config = dict(
    hidden_size=224,
    norm_eps=1e-05,
    rope_fraction=1.0,
    bias='none',
    tie_word_embeddings=False,
    parallel_block=False,
    init='uniform',
    optimizer='ademamix',
    learning_rate=0.000509,
    beta1=0.9,
    weight_decay=0.28,
    max_grad_norm=0.5,
    schedule='wsd',
    final_lr_fraction=0.05,
)
Each number is 128 + 24 x the weight over its row's rms, rounded and kept within 0 to 255. Layers, rows and columns count from 0. Numbers have three digits each. The size before them is the row's rms in percent of the matrix's.

# q: layer 9 attention query, 224x224, rms 0.0648, rows 0-63, columns 0-55
# k: layer 9 attention key, 224x224, rms 0.0616, rows 0-63, columns 0-55
# v: layer 9 attention value, 224x224, rms 0.0619, rows 0-48, columns 0-55
# o: layer 9 attention output (transposed), 224x224, rms 0.0606, rows 0-47, columns 0-55
q0 073:147133110155118112146127114142133151089097118107122143118127115160127129114141121157084146110115146111121179174100126171168125069141131144121105118131097111171120132185
k0 091:110134132131125152094129167138136124156131092135148110125100173100109098123137108120124143131181087130165154136113133113093153158116124111105158147108162168084143159091
q1 067:108143159133133144076111140127138129111155135150133134105163116162157117117138170104148123137170125175095102139153105088086125187119146093131146134120119099123114126084
k1 074:145127181134122130149126088115108073140157149132121120113154077117125146094134118128165136123071166099121079113137136151143165108143100119131089134153134066172114129164
q2 079:097080114122112116142138142137149131142124090135117112116071151112114135145141098121090101136123127130136121093104132119140156140112111137109111144112128198132141114106
k2 081:093113094118119127133120115133167158125111142113134131135125174146122074109096127140093154129163074140123130172089132109120090131122147135129137125101129169141152162124
q3 084:121127095098108145103137153158151105150114078138130139134082146085123126142147117088088102139121160128150110131114119135169134142107120174116089120134169153123142114122
k3 078:108126112135135109129123116106156164134144135144139107149123176136102083100081130127125150129176090154142146156095137115091127116165155109130159132115155120127178122102
q4 069:096095167139147130145098101173119107082115126129123133120136180131143122092137084135161172125150095152121141114142140104151133115111165132143114107087142107118139091112
k4 068:160122128135134136116153115126147146158143152087118150109143110132158147095137146101138156131078144119103142146197161117117115138125166126128096150112115099112094095175
q5 090:081115165130126139127099119193110129142125138120083148125136110145105113131121138150156111121122144119109159158077139159158125058110173092137169098143141138104113148113
k5 081:140116158114139128113073169150121140131117099109156147144173179162145118143141119138160131137130103120106128125152120159105093114096079148150104129137135149133125152110
q6 089:072136131148114110156127091178145138101122124149057140081178097109072157125066148100123101154134096145137144165076158140123128093102100135136107140110092123108109127123
k6 089:113134171108139134118113093167126157133116119155135106115163103142136115117120123139115167121135168129090164123148137122148120109104111125136140113175137117136101133144
q7 106:110138141155150117121131105136100137153115140106133124145143098159144103122139139151126117128140147107104174173106099142148098088136160110159154146122177133173106166144
k7 073:111093128107136128126102140178122143114130090139086137096156131136086091164105096122172141150145106173106109129162132122157138132096134122132156127123177172123136122086
q8 107:126147119148121109106134153156131114112130153131095139136153100194100103142122148110134141129135110081119111142135111122133106135132092120159142152134095122133106157121
k8 105:156132109160157142158110167098100138090126087146135142117127125119146105136132149083132127141076141073141119169171142126146142143152157116098122132128144085155099105101
q9 094:130134120094136112113120151136113126098114154139143109131137145126122096161152096164153120136176122127115131113208104143116128123055119136141118111078163131099133137103
k9 118:101127134120123131099143132139125094079128121140081144118096167095128133120182163101115096121099106129180083179129133146092103168090133135140130150094134109144180128127
q10 114:163121125112147128106120167058167117196167124133160154115113182119164135151135102160095123098087147153121128120131112103111101169123128117102163117127150107097138108130
k10 096:151126121132139155134154153073130113128121129118141158093108135132111105129143150119119112104091127152128112066083132117143114135141123105112145107150162090166179107120
q11 113:119138141144142123142111151111135153142151120111129134093169112142120135123151100174121147172131158107106156126140113131121108109126091139139142136166106134151058141121
k11 090:108154125136115105138124119166125138124111139126137121138149120125143109125131078176100158175153141107154182183139117120103124118120093128084135157118137167120025123153
q12 125:166115147134121107133127154136129125108139154149140155127119131094104113148120105149105048148109152137167084165112097130108102132127141143144107089156157173136127137143
k12 140:118123145090095119113077114162148163131123151142156108133131141091113112151089111144107104132124163123129114127128117143110145128120135123102140108158122156088141104135
q13 132:137088096161120149170144156086166136112133114146157125069137125122160149105132109119103142122110076108091160089080122125160159114123156144107083132140121115138119112142
k13 121:133107129123134140133142135093114141146105108122076116132129143103126170115085098135128160128172086143149179128111104121145145146105161147079127117141110175165072130093
q14 113:122141165163148087143149151180144127136119130145142115110164137092144153111165113132110128156083168141100121125122147137155121145136139162140111138136154167142133100107
k14 119:173191140132115139111142134142125142134134098126125131104108143090109128149116084107146056135129122115125123153146124126144103124143143163147142096143150142137127100112
q15 130:129125099150121092135101153139129112146145156120128115143141139140141126098126143149114128158163109123085147135138103139129141119116080155147107170153122167129118130138
k15 137:105122142130131120149163086169135106104098129113117098150120128166135149117135096146138122142134168090126161146133133154118152129114129118151129174129114173093107102101
q16 099:137152179154127125128123084133111152117112178128130143100165080188144128094114130142124158118155153135143120169152127142130122111162137110135147152151128082127106153145
k16 085:127167122190178155096084143095132113115141121159109111116149126128107123197137177112150109124100117092149129074095111183147123128114129131130161087134141084121114145130
q17 092:103104102113126123095133176113141131152139087112162112138091169091118116178145098106143096138127098127155110090108134109099129157099113110127118124090143167125142088096
k17 085:113109113106114061111170103164122148135111147106146112120125154144127102066121099143119119130165132144094162197113129096110161133147154108117092174129093140146137168128
q18 083:135126148152120112156130086138106130119101174138118144117145101155117129121124172179122135127144112130128167168138141161147125079143144141108131142151112108132104143133
k18 076:163131135151130142127099130107142103141151142168141117116139127123128153182151175092152126115110107094176111046149132122133105120158122144122187113145132082145109116134
q19 085:112146154125114109161156077196112140121087149149128123125176140169095133132127162141124122137138103112154138171079161156160116067136112131109129130132139139115101133119
k19 092:147158142124116131129048133156133168121148130140157164107124097135165106136125127128152115131105146104127123084160122124111126146114096163112188136132112103146140125131
q20 090:179134099078150133105132159094127113141171085105178120161106155103136119138156105131100103119130142123147101070171127095118104184125158127117107115124141137124155105156
k20 082:126130112130127122113156149128162112092144135108093104143108171161149121120101111112125142147138094159120116179056133116126140156157193094125121149110138157117162122120
q21 092:210128130148160143139127179082138114108173137105180132126102148106150115145180114155087091130137121129111108125156134110092121187123152156108124128126144114125151107178
k21 094:161127102097123118118137141131137089140133113090108083121132133100088145105108122109128114118168098111138100101079116136093148144125175142175136098103160165127132125104
q22 089:102139133145140114140110118143119141121113123124110157124160148116083103134130103176118095153145127145103141175134129140158120093120106108121112097078136148103108139166
k22 082:117140129118129121132159102155116130192136124139107081089138093142140076107135108182108144119141150101154152136131110140106131144097165145111154113150161130142142126088
q23 074:194147141134155143141142156080128114136151139108155132136074113110152128113152131150086130121160118129131140120208129115087127119135161146129104090118166094121144120153
k23 092:152101075145144109111188140104142091114158141098131119135106099138103156125106146085125108107099083114134101132069147122128133140142191130152107120105131135138160115108
q24 097:115151147168116128122102116103144135138152123147126076111137115153184143144104124168123148135162166146127162184168085162122093139171120118137131129092110145124114176151
k24 103:126162153125106165101113106097119097117124148143153098101135141142101130120130083082112133136115116141080106141091118144123161105149115109139120112124101073102126145120
q25 102:140077128130134133123145157117132102142146127110115124133104166120154119146142094117105112120127107141150126110130098139054147162145157137132103100147102124117172113128
k25 078:125104098111126143103097144128133139133145127118108134124130174194127152115140158112154091100123158103141068126152126125086140129120167112159101145083132094131183078106
q26 123:134117112128128139133100180121124150162155120114119128121125138101205091152159123137160133138115136171086148093127118140112108142145131092157138159167122194124127130135
k26 120:107134146096129108125086112173131108153125120179118105145186088146147121134140102157125193117141167102096148175143121125146107115133116136143126153139145166066090156143
q27 108:084107097117136118120125104117146136167146104119108143173151128118170117141176110164101144112106143115111160194081105118145127134123131110124155159154126158148095122104
k27 127:136119091116118123101143133135157118155139153139173116155095155100157152143143094120121145112153152159145130142069137125146156158157139096129129113147124151087136144125
q28 131:091160127094138168120141165079090114105104149121099135126120117192129145124138135085145141107159159120115099141168108105083123165134095109121107101098146087158118147095
k28 121:128163101150139182113149104103084099110131159118105129125127114167096144137148136129149159084131140122176113107126144110135129138122123127117134168058129101173107127142
q29 111:110108168110131143127130133168131127103119074149129097083186132140155149106100109087104137102159136195124152157103141126152169119119100130128147147137156109131145113099
k29 118:167113113123124123150106118121161140121146099153099127113140148126147158108130120158111136107134095140142132092116145144118128110113144129118133145155160088173147159104
q30 124:120124055111122124115097088117152131116118137138130126141150076118146151144105124144136195090124130157110169115112155127170161149131139152133121151159124120130128152125
k30 123:124099135068126084109113130162159175144126126146129143157171115109148170138136156148102157127132131164138125071112114145150140125133144133136134103165090087134113092141
q31 117:119121149091143123121114122120124124104094146147144134103176110149124137172134120121110117117158106107164147123182150113105105083113122124126121138138146103109121134098
k31 116:118156121118132130116138128120109114104101117098115161126128128168127120155198176153118082148122105112167142076115129100078105106123105140116150167136164124139138119152
v0 090:177108085206144098144123107137094128168127158096180131140118152139143103138176141087132095109131143161158144134144131131144140139114141127153131143108162122153113127108
o0 099:153108142160166096115091159128096125122136126101152153138096162150119095134124136124119146111127095119128140173082125150096141068129136129137135118149127076119165144138
v1 099:120115144181075121118148157126107140104138126147124133148120166152115117143146150078160115130165144117132144110143107125076139114125118183139126145101116118088123109152
o1 111:103148105155121164157105123081123153150151053118127095141120127105088115156093144150111146091125089091149161146097128133127130112111177140137142102140118160133098118119
v2 094:074127113128160076111140075139119099121138143131134166113122147118141110136154111140130113161169154135116206121132110097113119117148126153125126159121140123139118082127
o2 113:099134108119136125101114107150137119116128163135149117125136138102123116144141062107135088170106151150133102148146135131139143135137142109143123137146084138091101132117
v3 095:147123101135121124089126184093146092144135173111139133138189132138143110158116086176107112136161149166117115139114122097128121115157118119125091092115139155131126104115
o3 108:132120131137119106097161122088125117138136130108103054103172138161098107106096127097168105134114128136146134132128135107152105173123099131136147110104167167146142119113
v4 094:117097181118088166119125097108066115144156103111146156082135145106092104124123121153136146136137124143137147116124106148089109069166142114124084154139117134134132130106
o4 099:144131127141091129110178114108139122144115107099138097124142171124104113145142141125111130178155140092141086129093119171137096062125061142154095147149090135132126139158
v5 094:107158125120108183123160172110108127131164142143121110091128132128122128115133118107106139140138147140113104108194125120138123111158118156158107106090113130130133113137
o5 103:096140114133114121136115122122146142146111125120111080080192091163132115149133093146137129070141139146144123130121122135096091173136181164101074099104119165142145101157
v6 093:076126169116114133122091163116117159124141090136104082083125131143112123142143165140118104118114094151129131143144111130185130183119122110128133110153108125181130125167
o6 104:161166117115145122147110124119161172113148129132141155175195118128149123139119124128131121202155115179112088079125118128099101169128133142156130132139146167133137129105
v7 098:129119141151150113087116112134068091115159146115142119143129122138093084186102118113104138148115136145132125143119139114149130118155141158118131154143130129153130115141
o7 109:179112137172119142182106113071102102156122129112112155072126117118119149132145111118160151151103112113104086130130122119114089156108139144161142094156118134142136121107
v8 089:125159100086128131101154132128157089127087138158126105127159128123135116131125111142140096136103115137142100191105101126133050087100116138138139115104129116132123136125
o8 094:153134111115125162130125138126136086124123123145151131192142132114117107144162132132161126152126184101140122158109138115139114161113121117119125158124119139105105140145
v9 093:131125071139107162131138158089122128122115167131139119079121149145138132185079128089130097115143125127131091153159119162086160128085122139125108157093082163147121135095
o9 100:135136130109120149125118152085158164105161123105131105125146148134152115133132153156082159108184111104107160142126120100183186111119142127143129142119177146133131159168
v10 092:109132158052163186137105175100161142126132107107155123149140109117148101113156137093150097127159101133107126106098101125138179097107136144147152121104147119128124139132
o10 102:173136147132129117120084140099116142150125130125124175113135161111120176142125150063108129196155071155109116120065110100122145155115098110121112152089187117131152131153
v11 095:098112186087157151128124123142148139181070132139092137131128103107143137095122155136162097136125129106133142118136126137107132123153151174143183120144163081195126113145
o11 107:131107138119135119108117150184091140128073127142083100131103145129088135107114108110142084156110148113099146116139129127152167127184148088175172137106126154153144113184
v12 100:100141136117113144159123118164156116129088108147083121134162108113143131134112123145119154108149153119139155118108119097146099058116114129113087128104157150074136122133
o12 116:122116109113121088153121110100167127116140133153090139168160086157124147098170129088134118075142146142129130101135113093149107149148114127107080179146109088144135092134
v13 100:138130118124137146104132127134155102076112145170108113129107157103142154139111119112121129130098087079111140099111084109111059093170101105122136118137099110168135149118
o13 106:103124111171136158173128128099153117147124141129150141162115101110160111139129121089115103173105090159154112102151107095126110149137128141115127107208121183134104165149
v14 097:128181144143102152143148118110153144144104120114142124155126104148131129099144140123104136129134136134117129146098126120186095140080134128171113129137084134136128160122
o14 108:087145134124119083156116154154115137123130104118135100124163088144133099106102178152131170182128146139169125170130102135125099103136126101102141149120097122132155111132
v15 101:169151139106129164159125067149132099126135092136111140130152147139123126127159128126107128127166160126129122107079144124147104103152117070111073127130133120119127156120
o15 107:133085128121153128119117129110150116143142154147089093132128142141133126122160175172120114165168091160167147096139141105135132095134097157089127116130101080092143110141
v16 092:082144144119179130112142153135156119085148119158142159104141096137124121151113150102131118115091121109126129117169126153140087130119112092130156101141137167095138131128
o16 100:149092109141114141111159153103136112101155123136166159168186156128141097141142109102134104165129079175117125085114126158105132179141072131141109109116139152133110140138
v17 092:134129161130151123119104136157079151125150099112128159113142099138116117130132115117093103114118093144145139131126155113178140102107120122104161139142140156167131101139
o17 099:109133104147141114139133131165115174138144114137132120119139155179131106075143108147134160104149123157082112125096105119156105072140132153112151100154141131118143121117
v18 094:126153100148091119141115140101163163139126143144137151097136117148096140120112137121133102131134132115108099105150149167114127165122114153159050133145162127187133131144
o18 096:110120113120125146153145124170111166109157107134106141140113090122118079145120146144138128222143163118128147102142155084130155181119127143156109091129117186171150107104
v19 093:123138157150097113149111097126158140115127173078159141109098118123102132146133120118145147118073096143124120148154143142141135103133099088114179147115111145152129111100
o19 092:109119130115104117118135112097169166121147124121169104124129135121144108109122158141134130187098153088099124116142118138131114135122128134138129145122106089152136162106
v20 091:128146096065147090099112132101105108136146144122111135126137125130146110131073137134123123129092096121110098130129079091136157148135128165151141167126101110112142112148
o20 103:089158146112122091173096083126112126130111154139149136090110150100064125170109117108100149141117125126133094134138126163110151148119105133123098149139157064118135137115
v21 093:127144122104089147116135124133172098138077153109131085087128136096156138087121111108137132126134157084171119130132122131066093145075115160131148110127121108139124123122
o21 106:135154163111107157089129114105141077103107089157128090118131171128122094119131120111141075146158125091117177144104091103132142166136158131100097089113107143176097118142
v22 097:161169122143118129120128166105181106140154138128140133136100146143150132089093116168119142144092129122130122129132167120108113134149141128097146094088155203136130077176
o22 104:175115147130107104123117133156115135157108113176117176130150075137126134127189128146139115142143098152074166128074142135127129157161121149133102127089179157131135147104
v23 098:131122177085124179127113124123120130109142096149091157106159140128103136132166105136153098131142129126087137116119086135133092095132087089114090179095132138141119115145
o23 109:143129110086133115136106119106179150160157173094091109137119131159112100133114147089140105121135113187141132102133126117156121128102102093096142181150103116133126122130
v24 095:104125117097176113138121137090089122123137123209123084102168136114133119128169127121112105137165152110116099167110129139130093146143142119129182095134124149121133137100
o24 105:144157130091160078095132105095096130129121120172117125102135137148135141132153161153144116157149116143173124161158122132163147142108137107132135079092151176102120149121
v25 099:110092078138132160163115149157085153142101130086139118141148125132103135092195152131144117130175146138168143105128115123066123137088154131148061136105125108095123134133
o25 109:134116110143126133084119123138154123113128120121107142107115095163123116153086156117123189167191117103156122124107122121126137162134126124118126159131154101132130143144
v26 093:086172156084133154101153150139169124090154128160118119146120160126146116164106120133141088143194154137133152168142140150090108160163127161149126122126145126147119120132
o26 101:123157095123144130132139144142120136150110164163104118156163138107131141125151132120113100183104140115166134118099117159142123144128128127104145138121130164132111120135
v27 099:139114074153127164124137125137134137127136110107127111093164108117102131138106139080091112111158130129141138106150104123095089070132098184127133185120174160101125134116
o27 113:147086101145112113143137114077131120125099104099114112120221131139119107131129093078058140102142087114110151146111123117119126124110090137106124178087130118181104144113
v28 095:134110213062131118105099163129137134103111087137102087139156100124140132124116125140155132112125135081137096127123162160128090107102143097121140183127160147127125096123
o28 109:147134142140133110110143097070145107122126087155113098151119131156126115116127143118073119105160101146143108182115135113160116106129114076113148161123109098150107147130
v29 103:123091176183125088166120175113125162116116150116130150174136132144133134128100167127166144115138137124127158160151139121114124125120114070130126099112118137156134146158
o29 114:140118135153136111063110128126109133120140126113104108127075144149161102121126149191137092134122109136165153133124124128058150095152137114144157088105125118138133152180
v30 096:115137189154114143137119160145149129107126184117151139129094118102125126119135124184137133137123145127104155179123135098148118104147147107143124132135142094137133117153
o30 104:108153131152129122139097191149157128142132156133196105108112142110142153126095103118116113107133149098131109155147142107106122121128172101134129134160109122116114124105
v31 085:101088140103135124160131167126128159174108116184120165174135170113135151101128161128103147156126152148129142108130090110129144152145135092162092104096136145123143104148
o31 099:158124127128119131133071091126155123083131114129111122151116123163145138156154113155155155178122124150177100118247151121114170151106153114145102102099128148109111133145
q32 137:148122106127105119089130119083132105171157096158122082143092155097113131159162163157128084085124092152130131149108134106134082137114147151146147109091127149108150138131
k32 093:139128085139107111106158118098149125155156096132095121136081166100150142111122132157107124064156117149110102140119145101143101101158154146145149141085160140155191136165
q33 086:164121139134129117096137100098133103141134091114117117135092179113138119154128151169132124095145103132125099140091108116138092154114149152161113095101125132155138132104
k33 083:132118102131127137136153110122110092145164095118102111155111138141155156112144108152148125104141101163163130139095146131118119132109109123161156110106093114162156113151
q34 089:103136121162135134120114121097112126138158111160143074140091148153143117133123168114124140106110118127138122165109140126144121133111144140149157128126115147163150100140
k34 082:150105094146124091108136123136170129132140112145136092147111189091138116106143121122108091077146112141132117168100129113160132160161129083145163122126137143090192131152
q35 090:086126158111099111118121160124099107130105135122083139141177109156103105170116113129177136115180160155126111134130095112113126150128118084126104133101161127113137157120
k35 093:183169120126125139130168175116115125130125127138132127114114125125133125130096090133135127106133141094159116118156108129143163130161144102158130104113200107139139078123
q36 081:137136134163106109131153115148112114147165118116146123168136142123104061134123143189098117096137083153154117122118115098147109144095164108163093138123123136138155171118
k36 087:129142137118142146123115084040150129140143079140110098130089140076113118135126120117099105098139136160095129158113166148140132146164139099144160138072182141112166116107
q37 110:220075106112142167116127157130137130133145087117150125102099119117145167120109110132110114143118122121092113163088133143090118113138131122091138127143099161145132115163
k37 123:089089107108095123117117145153130122144111107116139174127169150162166104125093119057177138155133111102155097093107118135119105100137124136109153155160120167130127137153
q38 095:119075102135132101119129106117104108116117128123110120141145149122131125148113172147142166113108073152166112097118140125100128152140103114132119083121157127117152128081
k38 079:102161154125120111087162155146184155128129102131141095143102155122118148147134178108148125075159125136108104124102105090127116137108153124188146133114119073100154092149
q39 101:083183097087108145146148142106136121093121146145130148084155114112133109136142128150114106150123175139097166111100120103126140136163124133137144118137161117131125162124
k39 093:136137160139118109113124141122106125159140127128132133119135112182148104134139109124172135160115138120138092107142116137111151105129107105183109135156156156095107129103
q40 107:101132103105134114116105121115146139139114166115132148113117086121149165124145184125130124124100172103135089086131121175143127094109082106107160150138087113138112102114
k40 081:088128119069146144123119100186084167125166146097130101117094107126090142152100148149117117106137160120122133137117120100133131160076140141121081091159091168114094167106
q41 111:177137138152128077124104127157102103116115151122140126100139137117069172119114141118099165112149131172137112148128118153111175142099092121171127095103154120116128117076
k41 118:138111143122117162141146126091090129101137163140126079115156135132115145135124133127137159146074089173094134130101111143141095133129125144102159113128121128134113167147
q42 113:104137170151123109150150143134102112103126103127141114104123157163143138141141099107102095128106123117105170114127150106073104101129133128128133139145127148141136114134
k42 110:112115139125107102133105114125105121084175150121107145125103082119155138150101135130115175123113124153150127104128110113167118129136110158107153131101138128142124114170
q43 114:135140177102133121145153109122108136123128134112136104110086107151150147139137128154118177147149097139114106102138122083152095132148076124089160145167153157145129114117
k43 116:098121125112118101093124166129128126130146092162154110112137147109146115141125096128125101149089119146112143114175100152143135094154114131127099164099154118087114115147
q44 070:165103121120154131147123115139109130106104130084130164152144122152134113089113100114145159157128156152140125091136147147092105124125126120109101120162113079144115090123
k44 190:151117107119103113095156113102162120154144094135101083139105174107113115116130150142117114036149106141136112145106130101148105140133158112141152138089149129123205131130
q45 115:175120069108141137113117118106148128136142166146116107160139121109134140141107069123102127126156104169125135122130144124107120124110119136095127089136112132151124107139
k45 118:104099166136127146137123144114128119132156167160130124106119161113145133143132119132108104134153132134139105105137125145120097074168124141110176102115134096205145094138
q46 112:089131155187124095081132140096106118150155143115140135081130129116137052121107161134113165134144094118126097145141106138142108135121105140090129090126161110103136135108
k46 117:121152111150117083135154159129128134168130120155145148149159116141152165132123151123102100100128160170150133082157143126198148115140128149143147162126081145140131101124
q47 108:107103159112127136121086121142081098097117087168144148110162134126166125154109105109143146131125152134146168171164153132197139135114143116132151117144101070148138097137
k47 112:130168111164124130151155096123163125162127167110136117142159126133098102105177112084101084119116120127106127123155125139094182156140121134127151158111144138087146144149
q48 062:086117089117168133166152145206098145084104150125149139097124145127142163120107107129123119167123127131150149093161150136109149076104096125120139153147105136108123071126
k48 086:162108135123124120097150111106139109152155112145114093159088159113116091146137151132128097057135090146152125144136121098137110164148146152130152098106130151109181126123
q49 061:148105118108148094169134191158166135153115101118122167175125107112114119149119150118147144120099129111130149146108139131105101111112161142154147134093078151139157142101
k49 067:155133124131115135107157127121142135130150114141112088158119175088124143128116155147116093067148118156110133148105141102131117132098156122103127166119130118141170145117
q50 087:162123174091131120184089162151120127108126159092111151133151143135146130140133133099183137154134143094118149145133131139105154109136124144140087117130102140114120143107
k50 097:115148147124108123122131143173147130145107133139136108128139122153130138118094158147126105156128090109178112134095147128110153137090127116126083187153128150056115114146
q51 079:099141115127119138155129137138135161066137135112108143126164095137135150116115091130104104159145152135113132070163131128102164095151080150128113162135159136103106135156
k51 075:119179150135151109149136140155086124135111139106128170099145092131131124143136143082145133214090119113125103118167114150111177109138118123122127121140123129129065111119
q52 095:127125139065103117170137116145130132104131105136140101145126134163089130115150136129127087127154133141126125135079118143115097154127116124152102108115173154057153126103
k52 083:109135114140097095142167108123116098147160132111108106139179111101085063100123121135146123094152107132147094153122132083123126104123163114173098170079142111128186171113
q53 097:131170108136124132154158133128088126116121108151093144109153108087155148128125141148122153118096144106128119084165121095147155148137125155103127126102102124115104138103
k53 090:084114144107158158162100160089108148126103102128123149107164110135142146170134116119100147141135092125108131121091114118091147140071072164114123108142134145169104101099
q54 095:170106107133100087144135087124117118099128115104123161144102151127076140078102129151121151110119146172108123125143132115130143112117101124109154166165166137091113154147
k54 118:118126137124144168154159118122091104138099156128123124147104136119130115124155097082116110131128110164102139140122098167112145119150163124064116074142125132157117133097
q55 108:102138132153142105118125136084143112140117078121079164119085115112117113127143102120096146114154129152074090118087096116141145110101105121127133180136149119120127143123
k55 121:100132142110126072158161181120095128147099131102108097139120135146153148128159095112114152091108101156129139096095141150124124164175124144169125135114112151155151104154
q56 101:119099122156146119133135130146129133136091121150126153115073139135117134145168105146103158120098120121122132137149130113077144156136108128102138140147160102143128117093
k56 129:153120139121095169110088156088131113133119108113168115180106160131118094135124170155106137111131102150145079107087140120184159142138099168137154142107143125131187113152
q57 110:176093138125120136162125140111156128139114126144154128145099107127088125148140107122125115123144094191156109151121117100161120126099143109125150148105191070125138132090
k57 111:146118123159166128082187152123097144100114132109104139155134147151096117101149112131135116136123140113188136096114140134111084140088186143128102181067148146087152138171
q58 106:106142119143117098124139095110175150129123147126102151122189141142109077140123144123138103103094100147128136091076104145142153140171124134107123134136145129176117158134
k58 117:119112181114149108118128133111159131165139155146110118142118109135111158152122117132127145090178100141114112143124143126106113108107167099104118139122147168146148134171
q59 110:135108142151121139143127150157134143104129113139135120115135152142078122123138115097118112107119097127150105175110114128090114132158158137130157090145092148131124102127
k59 115:125120153113142145170095103159125134151162138151153180115139094109127130111175153105149120102114157152124098121119128150132103114101090149118134145122127123112138134147
q60 175:133125123127100109108157121103136100150140088140117090151093154118117133153139170151128103090153094150149129139106123112128103153127169122175144114080143147087179124110
k60 046:097137141140156135165123139171098137108106158093128151089151078153148172142123115104150152173102184118122137125150136169105151115117094139131101127151124117140092118137
q61 115:090121119141115113167143184119136131125104162125122129107186124143180107085112148131176137124096159090147137089133116174170144126148113098128140110094068151121125139168
k61 121:151111125109120129174163116119126128109153179113141156099145142110107132152093115139116107104097131151133118155125166142118129141148153115138088114112157167114135155109
q62 108:110108134156109090117110144126116162131133082126144090103153114138130078137116181114130144128118111115125125153118130136178129109166101112120182151110142121138110152118
k62 108:089145064162145174100107168160133124132114140096126117163140114126136132147140101126127121152116148164091158115200121110094182130144122127106089125148091107115113157108
q63 111:116080069152158126101123132125104143141161141157097118113158118149104125139098119142101184133125132114154098085125127142142145181131068132147143112109160133108101095136
k63 115:099172176122143136100139150144096111139108113099100121099140169077101131136234158104137138100146129082156138170171147110132134122139137135139156117079124112148137127169
v32 089:105137108112150154131115090164161145130105102113174141147137152112136105132147119172082115131138108106063145134120140144114114139149132145150145102118144101149129143194
o32 087:101110113138133135165128155121160142136150095101147132166123171128142144148116108155142100124095164125089098137105122129117114129167123133172132120125109087139111131123
v33 089:124148141122127159154127172093178122114124133160077111107117158140107124136122130189106127127088163111131085118172075155093142143161123129100135131142133136131129140132
o33 086:137140107116122131133058127118151162107129131114129130134123187139124071101095099098100129128079138127115164115103142133082124133120125131141137129080083169141138105093
v34 089:146145097121156159151132141150149139124112174140093127134110129122114122104130126147126127138126128107121139108113122094107176115145119152104104101128085133170142138107
o34 087:127117134121134100131144104106144137148168146115110164146128176128097141131126182112112116170113160113101132099104124130124159098131166100103136114093167125162134071152
v35 086:062168137133145143154137167125126115096134144141161109143162095132146129099150136146150119110160099122087142134150112118135084135131082135138143182090143113137147120101
o35 086:129113122139127156125116177139120077141153170118127145153168125076146119155161099145138122102141162129146115100128126111109189150153142128082126107141108121159099144115
v36 082:078131129135132092152116126140117136113111098140153135137139174163156176143128133104113121136117085142156152118172100129165123137098134126096087101090114090102136135108
o36 081:143133086131138125087086136107140118095147164149119147135186185140131150127114134136105147189151100136133135105145142148159135056080122126155127111038111127131171119121
v37 091:134121109098118097130135137135113114170197094088113140098108141110128132177141138146106140113102119177134120102129144098157115134166149130138149107139133117124159105107
o37 075:125134122138128127163126097118114117145131156135122119115072177118097131095128173126109076000144106136103085132109133146142094150128140124123137148102138157125205112103
v38 092:121116140122176123122112123128122089140138094089160111120112105137121122155125096122117152131158128108103132093121126113119135168161141147144133120107085121121127177144
o38 093:146111157146134193094129124073120114115128146118124135121155149167117151095153163159113110128143140120083112111138118137160125122155169096205096105126115113168119114133
v39 099:159125154091146108123172120115167120100126116134176141137107135113070108143082118131112075106141163113127088131142123162105121116111161164144109123115147194124136120154
o39 084:152110124137111142104128125134152136129116136153112111174095129089088105153113060169137125063095090123105105134118149094140138104133099143118106122112114118141103134140
v40 079:100114122123153130133101120103119118136101091134172138119178119110146126120130112153133134131091141082146125102132108121108118103182118074167133095124121110127115123125
o40 077:117132118142107133126125109131144075150164138131137155129119113172109145125164132181111098044130115136159123135077111139134103094150124121149136115121090133154114122125
v41 084:168132091153127144159080153139143097145111125152156117142134142141174165168113080092102144129156123133129111167119091190125128110111095152108123144092148120102118147112
o41 086:103148140130125121123087115154148157120096118144126109110098184141166078108133136117158188104144127152114129139117135144160153173079148136141136120050113117150131164157
v42 091:113107173143139143140130100130119107116142158148098149081184134129088158138174174139112132149094113126122068146160139129116130147133177133118101098121116098146134112139
o42 088:104154085107114159131119121136159146146138139107125158112159120152119165156128126114161123086105164116178137141112132175083092130122115068114121094135105174143116120089
v43 083:144085112158137117123104154143159122088125134121155095152092161101131135183090086089139151152148127103144084126121139115179166149121121110115150119116145112152138083106
o43 083:085115118135141153142085128116126091146126148115148130129110114121079113130159121123132091176139145104097121093133114149164123089083137132045105112111151118130145122123
v44 091:133142126103128151165123113130126112117149092105101109115149138156118128123144105105091128120091151106110175131099134151143104119161133148126144098091094152082139107110
o44 090:104107140149116134178118118141131089139136172136120107124142158131138128114151119157100128141110131106109145128113129189128105157143124105105118105138078152128153103139
v45 086:148121089113110129119102156128126128101103142142100146140107159114117158162124130124136185129148122126082115147086155110124180153129169131140135120154134165089140145168
o45 086:116155139141136097148116136110112153131126098129110111127114133128143124125139125136115140129147131123073150112150115105107152098137178116105121138067172101143161115146
v46 074:134128116127167137137126091115132108116109109159147142106113089119124191120134145134147180122173171116135106142141136142125095082143128099177147116127134141147120114066
o46 074:102088119132110120157131118136140133142146123093122124130102123168105157097168141124114109131132141126147157110098119133191132071125124134106135086155104098121122123150
v47 090:074139097116158137168130105146142108138148114156131120131123136145143122069154144099135150122153141114142169113124149167061116113174106080132148105125136128147126117140
o47 089:095144129125099147109135124121162164110142129110122129123148098153138133123108143097120077059130110145125121131113150114153159103181115135125140116153109091131084144147
v48 091:141147141132128150093119149098114103135113092092168131132128122093125181120092116150142122153105098143119146100142147145122106112147128129105140105122109113159127143155